Part of a small language model's weights.
Architecture: LayerNorm before each block, no position embeddings, biases, tied embeddings, ALiBi.
Training: a variant of Muon for these matrices, 241M tokens, 7358 steps.
Each number is 50 + 10 x the weight over its row's rms, rounded and kept within 0 to 99. Layers, rows and columns count from 0. The size before them is the row's rms in percent of the matrix's.

# q: layer 2 attention query, 128x128, rms 0.0712, rows 0-52, columns 64-127
# k: layer 2 attention key, 128x128, rms 0.0729, rows 0-51, columns 64-127
q0 051:61 49 47 74 40 40 40 40 62 61 55 54 52 49 78 49 56 56 57 52 50 33 47 40 44 51 52 61 58 49 50 26 55 47 67 65 52 72 64 37 49 48 36 46 39 36 50 50 48 52 63 36 41 53 33 58 29 51 47 46 55 44 43 47
k0 055:49 52 60 50 42 70 27 62 42 48 69 65 43 56 54 65 42 41 65 43 58 48 51 51 67 57 39 48 56 40 62 43 59 50 64 56 55 54 60 42 39 57 45 70 57 31 50 35 43 60 49 45 59 42 52 44 64 43 47 54 38 50 34 60
q1 056:52 59 55 50 57 43 48 35 65 52 55 48 50 58 49 57 53 45 55 52 51 43 37 55 67 36 49 45 44 47 51 74 50 65 37 50 51 42 57 66 61 44 65 57 47 57 49 43 44 45 52 64 51 51 56 64 30 62 37 48 46 54 53 35
k1 062:51 60 40 50 37 69 70 41 50 57 55 30 28 54 43 32 65 43 49 59 43 45 59 51 42 51 60 46 54 58 31 45 45 50 39 41 61 39 72 45 54 53 47 66 42 39 29 35 50 57 57 45 74 46 55 38 44 65 37 65 35 51 67 61
q2 059:52 44 51 78 45 35 46 43 40 61 45 55 49 60 64 47 57 49 42 59 43 35 63 48 45 47 45 46 43 58 43 53 51 52 36 64 59 30 58 41 52 53 32 49 44 58 41 56 61 50 47 45 53 59 61 38 47 50 44 32 59 41 57 48
k2 064:54 47 25 43 51 49 40 58 50 36 64 58 50 47 60 62 50 62 72 52 36 54 36 49 50 54 52 40 53 45 44 53 49 60 47 53 39 38 72 37 49 37 39 58 52 49 57 48 47 54 52 45 36 55 55 50 18 55 50 35 57 62 51 40
q3 055:48 51 49 49 44 62 55 56 53 44 57 52 48 52 45 55 51 55 46 53 66 68 44 55 52 57 53 45 43 43 32 42 39 54 47 52 55 51 65 58 62 55 22 39 69 59 40 53 65 45 60 57 71 42 45 56 33 49 54 44 36 54 43 52
k3 064:44 35 61 53 30 47 55 58 59 41 38 55 38 54 61 48 58 64 39 50 55 56 64 52 42 66 58 48 54 57 45 40 58 59 49 61 60 69 66 54 43 36 39 45 49 52 40 58 31 29 59 46 60 45 36 61 45 48 54 37 50 55 54 51
q4 059:35 23 30 56 42 59 49 61 48 59 40 59 24 50 65 52 65 65 44 57 44 51 75 50 56 62 50 43 43 48 32 60 62 53 42 47 48 50 39 53 56 60 36 62 59 40 43 53 52 39 49 53 57 48 56 41 47 41 62 43 58 51 48 42
k4 062:46 55 44 40 63 45 42 54 44 44 62 47 55 47 38 60 31 58 56 50 35 47 40 57 49 42 52 62 32 47 46 64 44 54 48 52 61 31 50 57 54 58 52 58 50 58 30 49 35 53 57 54 40 44 56 52 30 43 52 46 37 50 50 36
q5 055:58 66 51 66 48 52 58 30 43 48 50 38 53 55 39 40 53 44 45 55 59 54 56 46 52 32 39 46 45 54 55 32 53 50 56 68 49 41 57 63 69 43 60 30 53 60 63 50 46 46 44 51 45 48 64 58 35 48 31 38 56 55 44 50
k5 054:52 37 58 61 47 60 53 30 41 71 35 33 45 57 47 52 60 41 47 55 50 55 58 63 52 58 45 43 52 78 59 50 67 56 51 48 34 58 63 54 65 50 62 50 55 45 37 54 57 56 46 36 59 52 36 61 34 51 30 39 58 70 60 54
q6 059:56 37 51 52 55 51 67 38 48 42 55 57 38 52 67 28 57 45 49 46 53 53 37 68 54 48 54 44 45 59 29 51 40 43 55 42 39 62 35 48 51 64 27 53 46 48 43 43 54 40 68 53 61 33 38 42 60 42 70 61 58 62 55 37
k6 057:49 37 45 41 57 19 46 61 50 46 58 45 48 52 52 52 57 44 55 50 45 40 40 50 47 61 53 55 33 51 54 69 47 56 47 43 46 57 67 60 38 63 56 65 47 57 33 48 39 33 47 32 63 47 45 45 38 45 54 58 64 64 40 44
q7 059:52 49 30 37 64 51 57 44 53 65 38 59 59 45 56 50 39 33 51 40 56 56 45 51 44 60 32 50 47 57 49 58 41 55 49 44 32 56 52 64 49 51 77 57 54 57 48 63 43 60 53 25 64 53 53 62 55 45 47 46 58 73 47 57
k7 062:64 55 53 43 57 43 50 41 47 45 42 44 47 63 48 58 51 55 26 54 45 47 51 61 40 50 43 45 55 53 65 66 37 15 39 53 43 46 43 47 70 59 48 46 59 48 48 48 54 55 40 33 48 63 60 51 62 42 63 42 34 57 53 42
q8 059:50 59 34 44 61 47 54 48 58 45 32 45 60 50 52 53 55 62 55 58 41 32 48 49 49 36 62 67 42 45 43 46 58 52 69 57 34 52 46 42 54 66 51 41 52 59 48 58 52 47 22 61 45 49 58 31 41 46 44 41 43 39 37 36
k8 064:52 69 49 37 37 67 48 64 67 42 41 47 40 67 35 44 44 60 45 55 41 39 54 59 44 38 53 50 49 60 40 53 63 50 45 60 42 57 58 46 73 62 58 54 51 43 28 42 54 62 43 60 45 50 44 26 51 53 51 64 41 52 61 42
q9 061:55 44 43 35 56 46 45 67 56 47 65 42 32 39 54 24 35 69 44 46 61 56 40 49 64 68 51 25 49 46 44 63 39 52 42 50 65 47 49 55 31 57 56 39 59 49 42 46 55 49 66 52 70 48 45 38 62 65 64 56 49 57 47 69
k9 061:46 29 57 62 41 52 48 54 58 45 48 66 48 39 56 33 35 47 39 45 63 48 47 21 49 62 56 53 43 64 35 52 46 51 44 62 48 63 43 49 34 38 35 49 48 39 55 47 52 33 69 54 55 47 43 59 70 54 49 42 71 46 34 42
q10 057:52 55 42 38 61 32 36 72 41 41 58 58 56 47 48 57 58 66 47 50 41 67 43 38 54 59 42 45 59 46 57 52 53 43 60 54 56 46 66 47 41 53 34 20 57 57 35 61 59 40 43 28 64 42 55 55 49 45 54 55 40 40 51 65
k10 053:56 45 58 34 59 62 35 70 53 42 64 59 43 52 49 62 37 51 55 44 44 71 46 37 49 55 49 48 54 58 50 51 66 46 59 44 41 42 49 29 54 60 30 40 54 43 32 48 60 46 60 43 43 54 48 60 48 26 59 46 41 30 68 55
q11 051:62 53 50 41 52 49 42 46 43 50 13 43 50 39 26 50 50 45 57 55 41 50 57 50 40 48 42 59 65 45 49 58 37 52 38 27 53 54 51 42 40 56 44 57 47 53 45 59 43 53 59 56 41 59 45 40 61 28 51 67 79 53 52 68
k11 056:59 52 53 44 54 41 52 53 42 46 45 51 47 46 44 35 59 43 64 40 55 46 29 44 53 50 52 62 48 54 56 66 45 27 36 40 50 51 44 44 35 63 45 62 52 60 70 48 36 68 51 56 58 62 70 43 46 45 69 60 54 54 59 56
q12 067:52 61 59 54 34 60 69 64 47 43 49 75 46 58 40 27 58 55 57 57 38 56 51 54 29 72 53 58 41 40 42 55 58 34 50 54 45 41 45 36 39 46 37 30 59 37 52 47 64 58 50 55 50 56 49 50 62 63 53 50 66 40 46 50
k12 070:61 44 56 41 48 43 27 59 52 48 47 85 37 59 41 44 59 79 67 54 54 65 39 44 50 49 47 40 27 39 46 45 41 48 48 53 52 45 52 59 32 41 53 34 42 43 58 53 55 48 62 62 44 48 48 53 62 58 58 29 53 69 50 39
q13 061:41 52 62 51 53 77 61 43 56 45 67 68 49 46 53 46 18 48 51 35 47 45 43 44 45 56 46 45 56 53 45 51 41 45 61 43 43 62 30 31 43 41 52 61 51 31 66 47 56 54 47 53 50 55 55 33 63 60 47 43 52 60 38 55
k13 065:42 38 48 67 45 41 43 58 65 55 51 55 52 53 42 54 49 51 53 42 56 51 58 45 39 43 51 27 38 42 56 45 52 53 53 53 62 67 37 25 38 36 47 45 48 44 68 62 57 55 34 50 55 55 54 45 60 66 54 34 73 64 47 70
q14 059:34 54 48 36 50 55 55 51 57 47 59 52 39 41 54 65 56 48 38 48 54 34 44 21 50 62 59 58 58 36 48 53 55 64 63 40 26 68 42 53 45 40 41 68 62 39 53 53 54 71 56 59 35 50 54 45 53 42 56 59 43 44 51 38
k14 063:52 55 44 45 47 51 38 47 60 60 52 48 56 35 59 52 37 55 25 33 46 44 60 40 52 41 46 53 52 37 59 47 45 46 56 47 68 29 42 47 63 61 55 53 60 44 34 51 54 63 45 44 34 27 34 43 56 52 57 70 41 41 61 62
q15 048:36 39 42 56 46 66 33 57 53 50 43 55 59 54 52 62 56 66 52 55 51 41 62 49 50 52 57 53 47 51 50 53 47 49 53 52 43 49 64 50 44 39 55 33 44 52 39 72 54 55 47 37 51 64 60 61 44 49 48 46 68 61 43 60
k15 052:52 63 53 48 47 46 46 61 40 53 62 52 55 58 51 52 48 58 74 47 53 49 66 51 39 44 63 49 45 66 46 50 60 11 60 59 61 48 54 51 58 45 49 49 48 47 52 61 44 58 40 36 52 41 51 37 56 41 31 58 52 60 47 41
q16 059:36 49 43 52 33 46 48 45 47 48 49 36 51 40 63 49 63 55 37 53 69 33 42 60 43 50 68 56 72 50 48 48 40 47 24 49 57 55 37 63 60 39 54 39 50 48 48 39 40 68 71 48 52 43 48 47 56 49 49 66 64 50 59 67
k16 054:26 44 49 52 43 50 35 61 47 57 67 53 73 33 49 53 56 50 61 46 72 48 38 62 58 43 46 60 49 42 60 37 51 37 45 50 57 39 31 48 42 53 50 52 51 59 60 51 46 43 44 33 60 44 63 53 45 45 57 55 56 32 52 55
q17 058:47 66 44 66 49 45 73 60 47 59 71 40 51 33 49 61 51 52 57 61 39 56 52 42 39 70 64 55 31 50 46 52 37 36 54 42 57 66 48 60 66 42 50 36 42 50 57 47 50 48 53 51 36 51 53 64 53 57 46 34 35 36 59 43
k17 061:58 48 65 45 39 53 32 54 24 66 61 53 47 32 49 66 70 47 56 51 33 51 64 56 62 56 47 49 31 45 61 46 46 32 54 42 53 48 48 56 42 22 55 45 55 41 66 44 50 39 47 58 50 40 50 69 60 33 55 44 46 53 45 48
q18 063:53 37 48 60 48 50 31 48 49 69 66 57 44 46 57 50 49 71 48 43 43 56 50 27 42 61 63 34 41 40 52 58 47 42 62 44 53 31 53 31 44 46 42 50 49 54 57 47 57 51 56 46 41 46 55 43 56 55 68 44 65 60 58 66
k18 066:51 54 50 63 63 51 47 39 48 51 57 62 83 45 65 51 50 61 55 32 35 47 43 34 31 42 55 42 57 62 32 62 51 38 63 63 50 55 42 51 49 36 56 48 36 64 57 58 65 48 56 68 27 61 49 56 64 42 55 42 55 43 30 37
q19 062:55 60 47 63 49 63 52 35 48 61 46 48 53 53 38 57 39 62 38 59 46 51 56 27 56 50 43 53 30 33 43 61 46 36 39 62 55 37 41 53 43 52 71 39 45 47 50 56 41 49 35 49 43 58 47 46 45 71 37 39 43 64 47 50
k19 062:41 56 39 72 44 64 57 44 50 37 61 31 63 54 44 41 63 64 48 63 64 34 51 52 38 60 66 40 44 48 51 67 63 39 51 64 43 38 39 45 45 36 54 31 59 51 47 56 65 50 44 60 32 59 65 49 51 45 50 27 48 56 37 41
q20 055:36 62 52 59 51 51 35 65 52 38 49 73 67 38 37 64 45 46 47 43 62 52 54 41 41 45 71 58 61 54 65 55 57 45 45 60 54 55 48 48 28 55 49 37 51 42 74 72 47 67 66 58 31 56 70 54 53 47 39 46 59 50 43 45
k20 056:54 63 53 65 54 34 37 57 45 47 38 70 57 43 55 52 56 52 52 50 50 71 45 44 63 30 53 34 39 59 71 29 59 49 62 55 70 57 37 46 32 57 64 49 40 48 70 61 55 59 56 58 48 45 50 55 62 64 56 34 49 66 46 48
q21 061:44 48 43 51 52 48 57 77 45 39 72 40 25 54 53 44 50 55 54 44 61 65 52 68 51 50 50 47 63 43 54 42 42 42 44 27 57 42 51 44 39 45 54 46 41 44 55 55 55 51 49 40 69 38 48 38 42 46 47 47 22 42 61 60
k21 064:54 28 54 49 63 26 48 63 56 54 42 55 47 58 53 46 62 63 43 46 55 72 50 34 51 45 47 55 48 43 50 42 45 56 67 25 43 63 44 50 42 52 45 36 35 47 50 70 46 39 40 45 49 55 55 58 65 46 44 51 66 35 57 61
q22 060:37 67 42 49 67 54 45 47 43 55 38 50 56 42 31 49 41 41 28 58 37 47 68 32 49 51 67 55 47 55 43 58 54 38 59 51 59 42 45 43 46 21 43 71 48 37 57 50 55 58 37 37 49 37 56 52 59 52 59 35 40 41 46 58
k22 058:53 53 37 69 71 66 41 36 39 41 48 54 52 29 49 40 70 57 33 39 43 47 44 61 55 46 62 37 48 53 36 50 61 47 63 59 63 61 46 47 50 48 64 45 55 55 55 59 28 53 46 43 46 51 47 45 49 61 46 56 34 58 46 46
q23 067:40 62 35 48 70 42 46 48 58 52 36 38 70 39 47 35 73 46 55 39 47 63 45 51 54 42 63 59 44 54 57 43 41 41 50 50 58 62 51 52 39 54 54 31 63 50 53 63 55 59 50 53 54 48 38 51 60 49 43 56 46 38 29 53
k23 062:56 55 53 46 51 53 53 48 51 47 36 64 56 60 50 44 79 44 48 55 52 45 54 58 61 41 54 49 41 72 57 52 59 37 51 40 78 66 59 39 29 72 46 35 62 51 54 52 31 42 53 46 49 30 44 40 55 44 42 54 41 48 33 50
q24 059:61 39 60 40 63 46 38 71 57 47 54 55 63 55 57 67 49 50 50 48 53 64 43 54 66 55 50 37 51 45 61 35 52 41 59 33 62 55 68 43 42 54 40 49 53 39 47 56 52 50 49 42 65 58 41 56 70 53 51 56 63 51 40 65
k24 060:43 53 61 39 66 48 59 54 50 51 44 64 54 39 58 43 34 43 52 48 55 69 47 37 62 59 56 45 59 56 54 38 59 27 59 36 60 36 36 37 49 50 40 40 41 36 62 55 51 42 69 52 55 62 44 44 54 45 56 59 72 45 41 56
q25 062:44 50 48 45 36 56 32 30 57 50 46 49 59 64 58 54 44 51 48 49 33 49 38 52 58 44 47 53 46 48 35 49 42 50 45 39 48 58 40 65 53 46 80 54 44 43 56 41 44 61 48 46 34 60 46 55 46 56 38 69 59 53 61 67
k25 065:44 42 43 86 43 50 54 33 41 63 46 49 60 74 51 56 51 45 45 66 69 38 54 41 51 52 56 49 66 41 42 54 61 56 33 50 49 49 53 69 41 51 71 29 36 51 61 49 40 47 45 60 47 63 53 58 43 51 33 60 60 35 36 54
q26 068:36 66 55 64 48 41 75 49 37 54 49 20 35 48 45 63 70 57 46 68 55 49 53 56 35 46 44 50 46 45 62 32 57 50 52 65 40 56 44 62 61 56 49 37 44 52 49 37 51 41 51 44 62 46 29 63 49 42 49 57 44 54 45 35
k26 069:42 57 46 49 46 51 62 45 58 67 46 40 50 45 49 50 52 59 46 53 50 46 42 74 68 48 35 65 52 45 55 40 42 59 52 42 49 45 41 53 62 61 50 68 66 38 48 44 41 42 48 45 44 37 37 64 51 42 51 53 50 59 49 47
q27 056:46 64 62 40 44 56 56 50 44 35 68 59 38 67 43 35 57 45 55 29 41 61 34 47 46 38 55 50 47 44 50 40 55 53 39 50 31 46 40 57 48 50 64 60 56 49 53 40 53 48 50 56 48 42 54 57 45 60 54 55 43 50 62 43
k27 057:41 51 49 58 59 54 56 31 62 47 48 54 46 56 49 44 71 51 58 50 45 40 47 49 34 40 65 48 60 41 49 48 45 65 47 42 43 40 49 73 57 72 58 46 50 61 27 49 77 45 50 63 45 41 38 54 55 64 30 46 54 45 54 52
q28 059:57 37 36 56 37 58 47 44 51 53 47 71 64 51 65 61 35 55 52 69 56 48 40 54 44 55 37 55 51 35 49 45 61 44 58 51 50 51 70 43 43 62 47 42 48 51 45 36 53 83 50 57 57 46 55 52 41 49 50 77 51 74 67 48
k28 063:63 39 54 56 59 50 41 41 52 44 49 57 54 68 69 57 16 53 64 52 63 45 61 34 49 50 54 56 68 50 57 48 54 33 53 56 62 38 63 47 49 43 43 37 52 49 42 52 45 65 65 50 57 55 55 46 44 52 55 51 55 56 59 60
q29 058:45 48 42 45 43 42 47 57 45 50 60 55 36 51 45 51 45 70 72 49 51 35 48 44 42 64 35 58 38 36 48 59 31 59 60 45 40 65 66 38 44 51 43 34 39 46 52 61 49 47 62 54 47 49 68 44 62 41 56 53 58 35 68 70
k29 057:54 43 44 33 45 49 48 69 60 46 65 55 41 66 50 58 47 66 71 59 39 45 44 31 48 62 52 51 53 40 48 45 62 38 44 71 36 63 48 34 30 40 44 50 49 40 59 69 67 42 58 78 47 54 56 51 55 26 49 53 65 46 61 54
q30 058:45 25 46 42 45 56 54 37 66 40 45 47 57 39 60 68 62 54 48 49 53 42 56 55 49 54 46 39 67 58 52 43 68 46 43 36 52 45 43 46 68 40 60 59 47 60 37 41 54 28 55 57 55 52 49 60 61 45 61 31 47 56 58 35
k30 067:56 56 50 39 46 60 52 62 57 38 50 44 59 61 56 48 58 51 48 49 47 65 41 61 39 48 35 35 44 56 36 49 59 47 53 50 50 28 64 40 45 55 43 57 63 55 78 55 44 55 40 29 53 34 61 34 44 46 51 55 29 43 49 54
q31 057:39 50 36 50 61 47 56 47 42 54 38 42 55 46 68 64 55 54 68 42 50 39 55 36 55 43 37 43 39 61 60 62 63 50 48 34 62 27 60 42 53 43 54 55 59 46 37 42 49 57 43 59 53 48 50 50 44 67 38 70 41 44 52 40
k31 056:42 50 46 49 40 73 45 45 55 59 48 61 33 49 63 54 40 58 54 40 49 68 40 49 56 46 42 47 59 55 37 49 58 48 50 64 66 42 51 45 43 45 42 43 57 55 46 34 53 72 55 51 35 42 50 48 47 55 50 55 40 32 49 47
q32 061:49 35 49 38 39 65 53 58 42 53 41 58 41 37 64 62 46 70 71 40 58 51 55 55 50 48 66 69 55 50 54 53 53 48 49 41 35 58 61 35 42 56 50 56 42 53 63 47 48 49 24 49 43 53 38 49 55 39 39 44 34 43 47 42
k32 068:43 66 51 39 63 47 40 70 51 36 53 51 53 57 36 54 34 67 62 45 40 51 46 58 36 46 58 60 54 41 54 40 53 47 63 60 46 48 37 32 50 64 45 42 44 52 75 39 48 43 53 51 31 61 64 41 60 43 57 57 41 22 55 65
q33 065:59 75 30 55 55 33 54 59 55 46 52 38 52 45 55 59 45 46 47 46 53 57 46 43 43 43 43 37 56 62 52 46 44 47 58 62 52 51 26 57 36 63 43 57 46 52 49 59 50 39 43 61 41 61 31 37 40 57 52 43 31 57 41 45
k33 066:44 41 54 53 25 39 47 51 55 44 54 34 41 40 67 66 61 24 30 43 51 60 58 37 55 40 49 50 46 57 51 51 37 66 64 35 42 56 27 55 48 49 44 57 53 58 42 25 59 41 50 71 56 55 45 54 52 41 50 44 42 53 54 36
q34 060:35 57 49 66 64 35 55 49 60 82 58 41 46 51 48 44 32 54 55 69 42 63 62 40 35 49 44 38 34 40 49 74 55 32 52 48 75 31 42 45 37 57 34 60 49 51 39 57 62 40 51 57 59 40 46 40 56 48 59 36 47 49 49 52
k34 064:36 36 48 56 63 53 57 53 51 45 58 52 61 42 63 45 64 59 46 44 40 49 39 28 48 53 46 35 36 36 44 56 59 43 55 53 39 48 50 45 17 31 36 44 54 51 48 66 41 38 59 74 55 59 64 51 35 41 62 26 45 55 38 42
q35 059:42 57 44 44 63 53 26 42 50 53 39 40 49 58 61 52 47 43 39 64 42 44 46 42 54 28 43 45 33 48 51 49 70 53 51 50 47 53 55 68 66 57 66 48 51 55 39 35 48 47 53 52 52 39 58 64 42 51 48 61 54 47 51 50
k35 063:52 47 48 61 48 72 62 39 47 57 35 56 46 49 57 47 28 31 36 48 44 43 45 63 63 45 48 54 66 63 37 71 62 66 43 55 42 55 43 77 46 44 60 47 50 52 47 57 32 67 54 59 56 46 46 52 43 48 42 51 59 47 36 46
q36 066:54 55 45 37 53 52 48 32 56 43 44 48 55 48 42 54 54 22 31 65 52 60 59 63 67 39 50 40 55 64 66 50 43 67 58 34 63 55 45 60 59 47 56 54 45 57 37 53 37 56 39 39 52 50 56 45 42 61 49 57 48 62 41 58
k36 066:28 67 62 46 33 42 62 39 49 54 36 40 51 55 31 35 65 34 40 60 56 47 61 62 50 43 50 62 65 63 53 55 43 45 57 46 61 49 52 43 65 41 54 48 48 45 47 47 40 70 37 33 58 56 48 41 48 51 44 60 55 50 46 61
q37 056:51 45 55 51 36 67 35 61 45 49 41 40 56 43 51 30 50 43 59 68 66 51 59 51 64 52 50 72 63 42 46 27 64 47 49 56 38 41 49 73 60 23 38 53 35 41 41 50 41 48 49 37 60 60 61 52 50 62 56 47 58 55 47 67
k37 058:41 54 45 78 61 53 45 58 43 48 49 58 65 43 51 48 28 40 63 57 64 44 61 72 57 44 40 58 41 46 57 39 51 56 38 60 48 51 37 52 58 43 45 42 56 40 48 57 35 51 58 42 53 62 56 44 57 65 47 59 55 47 49 65
q38 064:56 58 69 41 54 46 49 38 52 24 45 59 38 60 52 37 46 32 56 47 71 41 43 53 47 60 48 41 54 67 53 51 52 60 47 59 45 56 49 55 54 48 58 49 51 38 43 51 45 61 61 56 40 36 46 68 47 52 48 66 57 42 55 52
k38 067:62 56 48 62 51 49 65 42 44 58 44 51 34 47 50 45 34 46 61 56 55 45 57 40 48 63 57 53 53 52 51 40 48 75 52 51 50 57 50 65 42 63 68 55 46 52 44 33 37 51 64 45 58 32 36 45 54 48 30 54 59 62 45 36
q39 060:52 58 41 38 43 65 49 53 60 41 50 46 48 56 39 56 55 60 51 54 37 53 51 50 42 48 48 28 62 48 51 38 79 42 54 43 51 65 58 56 52 52 60 49 43 57 57 40 66 66 37 57 38 44 40 57 49 53 49 54 40 38 54 33
k39 056:58 49 46 48 46 62 49 41 61 53 46 45 37 59 45 53 30 45 52 61 45 49 64 42 51 40 56 33 51 51 33 50 65 51 62 20 55 37 64 62 76 64 69 64 56 59 36 44 43 53 61 53 62 36 47 53 48 45 41 63 47 35 53 43
q40 066:17 49 58 60 46 47 44 71 54 54 40 43 43 39 53 59 61 69 50 57 46 31 55 63 51 39 73 71 56 38 45 60 51 53 39 45 44 33 29 63 47 58 50 55 36 49 44 54 47 44 54 49 43 56 63 48 54 45 43 49 59 47 42 49
k40 066:20 76 55 56 54 51 46 77 55 53 51 48 55 44 44 37 61 56 63 55 41 35 44 59 48 34 48 65 45 43 62 40 59 34 33 74 59 37 35 55 54 60 56 58 45 47 49 64 50 51 45 46 52 57 66 46 60 59 48 49 49 44 42 48
q41 053:39 48 52 52 56 53 44 41 58 55 36 45 54 32 40 38 52 58 37 67 59 58 63 58 63 60 56 49 56 68 55 52 55 56 67 43 67 51 50 58 68 40 41 48 49 45 36 55 54 54 61 38 55 34 42 48 54 40 70 53 70 49 39 64
k41 059:24 49 58 42 46 41 51 67 47 56 57 42 62 37 37 36 50 46 46 53 57 60 42 61 65 55 45 69 53 56 48 56 73 50 61 64 49 63 50 53 39 44 51 55 60 54 53 64 34 64 42 33 59 46 44 50 33 33 53 66 44 56 39 45
q42 071:52 43 60 63 53 48 63 50 50 51 42 53 39 25 59 46 49 52 56 50 63 61 50 54 65 57 51 53 32 42 34 34 35 59 49 44 52 48 51 58 50 56 40 55 47 54 44 41 50 45 68 39 40 57 49 61 43 54 55 45 63 74 43 66
k42 078:33 41 62 57 45 26 59 47 58 55 50 51 48 37 64 51 48 30 52 35 51 56 43 49 45 71 55 61 50 51 65 55 44 47 45 61 38 62 57 56 29 28 50 48 43 45 52 48 44 51 57 37 55 54 51 59 39 41 34 55 73 69 31 55
q43 052:52 41 55 66 42 56 55 44 71 47 56 67 44 49 64 54 51 50 48 50 50 40 54 36 36 51 63 40 69 46 52 50 54 50 48 46 47 50 37 47 63 34 49 50 23 49 55 46 50 55 49 56 39 54 67 52 53 73 63 34 60 62 62 46
k43 053:67 60 58 64 52 46 48 36 51 48 58 51 68 49 60 48 56 54 53 41 47 39 56 64 44 35 46 38 44 70 44 52 40 41 61 55 64 30 43 45 60 35 57 43 40 52 63 50 49 58 44 61 42 51 63 43 76 68 50 42 60 46 32 41
q44 062:48 51 34 51 52 52 38 61 41 52 58 50 67 48 58 48 54 59 59 41 47 50 48 43 31 53 46 31 54 30 50 79 51 53 39 53 56 32 43 47 22 57 44 46 58 61 50 77 51 72 46 78 38 55 67 43 49 66 51 49 47 56 57 50
k44 061:48 49 52 43 37 57 59 53 43 47 59 60 52 43 67 45 49 46 45 48 64 49 46 32 28 52 54 36 41 41 34 51 58 49 50 71 55 53 29 46 48 40 43 46 53 52 53 54 70 53 64 81 41 43 73 58 46 63 57 41 40 35 53 38
q45 079:59 42 67 44 62 70 60 36 50 62 56 74 63 49 46 60 53 47 51 39 64 39 38 44 50 49 49 55 49 57 50 43 64 52 51 40 34 65 52 45 65 43 54 41 49 49 48 62 40 62 62 59 37 54 49 80 52 44 44 52 67 63 61 54
k45 074:58 63 47 46 60 63 60 40 49 58 60 45 52 59 35 46 47 50 60 41 46 54 57 50 28 55 47 34 69 55 67 48 56 41 49 42 51 46 56 55 46 46 70 41 58 62 53 66 57 58 51 42 52 40 55 37 54 46 50 58 60 63 59 73
q46 060:41 48 71 42 60 59 59 44 57 39 57 46 48 48 44 58 42 40 69 64 50 45 57 63 51 42 43 51 64 49 56 22 64 60 55 51 54 63 51 72 58 32 61 32 60 36 45 54 43 58 58 29 61 43 47 70 46 66 40 37 49 41 56 59
k46 068:50 51 70 59 51 55 60 61 49 60 48 58 35 57 42 48 46 37 55 58 66 54 55 69 67 44 51 48 52 34 63 33 67 63 45 38 49 50 53 64 34 44 46 42 52 43 57 64 30 52 45 43 63 34 54 63 55 63 42 54 65 55 33 60
q47 059:57 59 30 46 50 46 55 50 34 51 67 36 69 54 38 50 47 61 55 47 46 66 53 58 63 32 43 60 47 51 55 55 29 50 34 54 64 52 51 56 55 54 57 40 43 62 35 52 43 55 39 62 62 37 51 58 38 47 51 68 31 49 53 39
k47 055:48 36 31 35 52 50 63 46 42 43 58 39 35 47 64 47 55 55 60 49 53 55 47 50 59 61 60 49 36 64 53 48 57 48 54 52 59 59 35 57 63 51 53 36 68 57 38 43 54 54 37 32 46 38 46 63 33 49 50 58 46 50 72 60
q48 057:42 49 59 48 43 54 55 45 42 75 63 45 44 37 53 63 26 57 31 56 60 57 45 41 60 42 61 46 43 52 50 61 39 43 41 30 59 32 59 69 42 48 58 63 65 54 53 40 56 44 52 40 59 41 37 47 37 46 55 38 38 52 50 49
k48 053:27 46 54 56 44 43 45 38 49 67 54 47 45 47 54 57 47 52 37 51 40 63 64 34 37 41 47 45 57 55 40 39 46 34 36 50 41 48 62 59 43 42 42 58 53 52 44 67 41 42 50 31 44 58 37 72 43 54 57 38 44 43 42 53
q49 058:49 56 53 53 41 47 54 54 57 56 57 47 37 52 50 47 37 38 59 54 53 53 39 49 36 66 51 43 56 42 53 34 63 55 47 44 39 49 59 43 48 52 55 61 48 61 51 51 59 37 65 54 45 56 39 48 34 53 71 35 61 40 48 36
k49 063:48 53 65 41 39 54 42 47 41 57 49 49 33 45 59 45 28 40 33 38 45 62 48 55 54 55 33 43 54 54 50 57 40 51 46 64 46 68 63 75 56 45 49 67 48 38 53 33 57 44 49 40 44 51 52 60 62 63 39 46 38 57 60 36
q50 061:34 50 49 47 30 33 62 54 54 42 55 47 41 50 68 41 69 38 46 34 45 57 47 63 29 54 72 40 48 49 43 45 25 49 42 44 41 62 37 46 61 50 50 48 61 70 46 36 65 35 42 57 54 36 46 53 60 51 50 41 47 42 52 46
k50 058:46 59 59 51 31 31 61 30 61 57 46 42 49 58 55 61 68 55 50 49 47 27 52 64 33 51 61 54 46 55 46 42 32 40 45 49 55 49 64 58 66 64 40 44 54 65 53 39 53 30 42 56 42 35 50 54 54 51 30 40 50 39 46 40
q51 054:58 58 33 43 49 34 56 68 61 51 51 31 56 46 43 26 55 48 37 56 47 53 35 72 43 47 55 52 57 47 48 43 35 43 34 49 52 45 58 66 47 50 52 42 58 67 44 49 43 53 58 44 74 47 45 46 45 39 51 59 39 49 56 69
k51 055:58 31 45 60 44 50 52 57 50 52 31 60 55 44 51 44 58 43 46 59 55 42 55 48 44 48 45 64 52 65 45 37 47 54 26 37 44 59 55 73 64 47 44 56 45 43 54 46 35 28 57 48 69 56 53 50 60 39 62 51 62 42 58 50
q52 048:66 38 62 47 42 44 45 41 47 56 57 34 66 51 47 49 69 50 50 53 42 54 58 77 48 53 67 35 41 53 52 63 53 46 47 41 64 55 43 61 53 65 60 54 51 49 44 49 58 53 42 42 35 45 41 40 52 38 43 39 45 43 63 52